Each number is 128 + 24 x the weight over its row's rms, rounded and kept within 0 to 255. Layers, rows and columns count from 0. Numbers have three digits each. The size before them is the row's rms in percent of the matrix's.

# layer 6 MLP up, 512x128, rms 0.146, rows 389-410, columns 0-63
104:134147118115097130114169089119130120133106126116150120108132125149131142125132122139130111144121137134152155067107180134151111118141151114121095151115112151135069138112162106165106070126147104
079:136138100118141123117090147140087156107152132140143172110099101101088144122144151162106108141125081105140142123120134110087119132115104129122085168161124070147156152128175102123193118088149142
112:142127147120119131104119133118129123070157103090133145147166112155111097152140128174102126147141179095111144113107151123130139107132130116111114081132087091132156101141123112114150136113139135
110:115094112074075102135141093141107150109138167091126142113086119145186132179125143139124154130129133154120107107157149133090129150132120143131174164170148106149176128155110124116136160147142138
086:089162148147107181144144128174124078069132187138154138112118110149124124136176143169176117133102123122125134155119131136134086094134165133122109101124093146091142147139147158139117095123115127
081:148098134141152157141132145118183176120167141092098150146107140178134158171117123156160153163147141140120062181120140141109126146079127124107151124124193130116124153152119154110120132109096103
085:122131138115130171148172152138159152106132142147140093108137120168098124147153146116144103136092151126129114112152099124126122131119180126090099105116135171137113134147108130149110140150154144
090:079122124128165137118110125134165120128119165100102139132141120154120117178141130132120123137140157148149154170116139121143180114132128111105100115110150142127158158164117131147126157098107163
117:078115133114141169106153105146140125105037123094081129145120133110145158123124121134125126133161135149136087151138115120182104132164114124119115120122152139146138120068161101116157143116156115
099:117094116094127120128145113144145128080113186147117113126152089155116125141145112124111082122117116117137135065096144112110105105120100120086138136151139143140121142188173068103147112136116131
097:147184094077171115097178144128133161123069147137136124112162132156104129157161171116156141123112127127162122111154148114143148154101115125121105135078149115134122201150158115143154132129108142
090:161112131136138148077114123154100132087135117153126121123140103129102113154171103123131125140140175129134120059123146088142150130102111131095080124169186136119139130153118120167103085115148138
095:130146168140113133131112082177087140091109164107148093097079117109135113133091136130129146133105108171138135125094158150115128120141125111120104115148137121139155183096138125144117131146102096
106:147163112121141129134100111145139097099112170116150139114103133111121160116096152121143102140125114108131101085117140081104175151081082158121077133145160123138117146138112148085140135118140129
113:085157145100132157150120081168118135121153124112158141131148100182148145111129139110140149132133138099125113167146142142149184129149169127127115176140144110130154142149166125142144137113122122
112:126110140129101110118155124151091163105128135111182159116091111122165135127120132154139142137151110159070069128155125104091103155102113115137117112119180140131133153132102088152126094109145120
095:134140121155171103148121097139157159111102147133103181112163127131123135107127160137091086134088186120164137169104110169127113107107144119121113097104128159139119149147141099157112137136105093
110:123110152104171144121129095150139106130127172104142129092121141121106118106129120112163094139156102122185111121172128088102185163104138117111121104100171171149151123145179125107120157113098141
076:131168170135107136114081122121124145133124167128123117137146118134105125142101132138110128152075115120133127136098117128091120122155144092111111155177147162167126105114130115142133085142148142
031:119118133106121153112162099148132131102103185104161079138100101136126151172146149160121117196144135136154121093120103107101107176110127119100113127111138102110133162102133115147167155090124152
100:122113099110121112100142114119127111116128105130153083126162104118117120145120121132159146131104158146107125105096117128115115100142152098114113108101127104118140146126130134151126100062138140
100:110144131138158093130143149156162115129046186086081109131106143114125136129087107115120130158113133152117132121129119141102140133127099162122131162123111128110140127126148154098137174151105160
# layer 6 MLP down (transposed), 512x128, rms 0.137, rows 389-409, columns 0-63
105:150148128143097113145082115080149108142117149103154119118135157128158131129110079132110165159168066138129140130157136158126127076131172109109116125111181082117078136138099121139089131157110101
080:148095144143100136159128120102128154159086152099083162159092115131152140128119142087132120176175162148129144126161112130189108126132168154111153147123107153124125093124110141119141150158110142
109:182100160101104116114094142059130128119076116140110125116155122130142120134099121131121127169120132160119134123149120128105179128110112142137156123131142112155142159099181162144129095110144157
106:138079160123110093132100117210117165124171111101139146128123128148159119159145091148158154088149137146170113153157143151130154162095144161132149107153101141143135116159144147151127128151127144
088:153118149182099132132141104080097105131126098119144102135145084157086104130157104143107073189154133127166107132173147117142129151144122088126117114118170111124114131127131125159133122125141123
084:137124119101107115112078126103139082140119083142156131113169133114155096141084125152133130170148133158153134115157133153173153148115104106125092147093132109134082130151146111154122120075158144
092:093135156122144128124099101102116103161117133165125154136182124098076091116127146125079103071112105134133155110183164096173129127133106133169139148162116157124129114121091117106115145094148141
092:117163127164113091083145148164136139171162104115105174158167112105129112121109082166103105097111095143143124113173108137105108165109104103119125134154124186140116114114144140130148133110127099
113:122170129124092116122174140109130167129110115142184155076145142119139133116181133133142127099126079144114078124119141162152098109141103151092149099073171164136139142146142140136114110141160150
098:104136111097162145136148125164136131038161096125157113143134120149108135177161116111130093118129150096145145142145168164119075110131130130142130147151149129109157134163127092125068109199129132
097:197146142126153119123126103120125139129122128155144140108147126095126133132156114178138126122088120122092116123205094146125101148102123142169128129117127149136144119119163140145123131201091107
095:127125124075152122142073120145126177127123131094118131116145115125154106197155121143123157118134124162126085173101145133152114175145103156104140136116117157127123105148127190154148120135089148
095:138110132193132119112095128126135112127181118126143131165101092134155137132129125137126154154116118102085160114121091133143116104139114112097179162124076128136111153091117138154073142167116130
109:128160099157116116147102113169154132148116126136141134125115155144117114090104120125155106098159133125141104091097136116147137170105076103129104139134090126149137200106144124126151105125113133
125:145136106102159152128126116159118063194166121100116149127138094166157164091101129128124107071140103139098115111113106093145103136084096116106154132131102132130119139130129156123153089121120115
109:175121091068145144146099139146131124153089122113143107118100134156109141189162076174126123148097117109158143129077122114098118167101085118130147148136115113162122135152123139129165106138114150
095:111138120147102126186115094121130110149143116125097154141134175140134157131124127142162134121184094137176128144128114125157131109194145151137103139127112115113078122078117124157119122115129143
105:134134108133135147121116125172142082142139119157158156134160101119171078116125137101120152150104106110143090132118164129091138194093109156108116117144144120145130117143149127135113137093129148
077:114060122106121168175130109069138115177125099099096140144150101132198111148154118109134128166119137111121094130129126133194148176155144128136142137102092154110113144133088139134121149129116116
033:141125143117091148166100123116119146132098128102102125115148131122129136110130165075097109108167155180147096125118155079112127126097176099117132166133143143142171147101134133146118146138133166
094:128141145126093136138083113063117140151127107097105106148156127095136103113113067146158120120134125118152153102136117111131098130137146098147147166099166084135113103128081114143120141168130124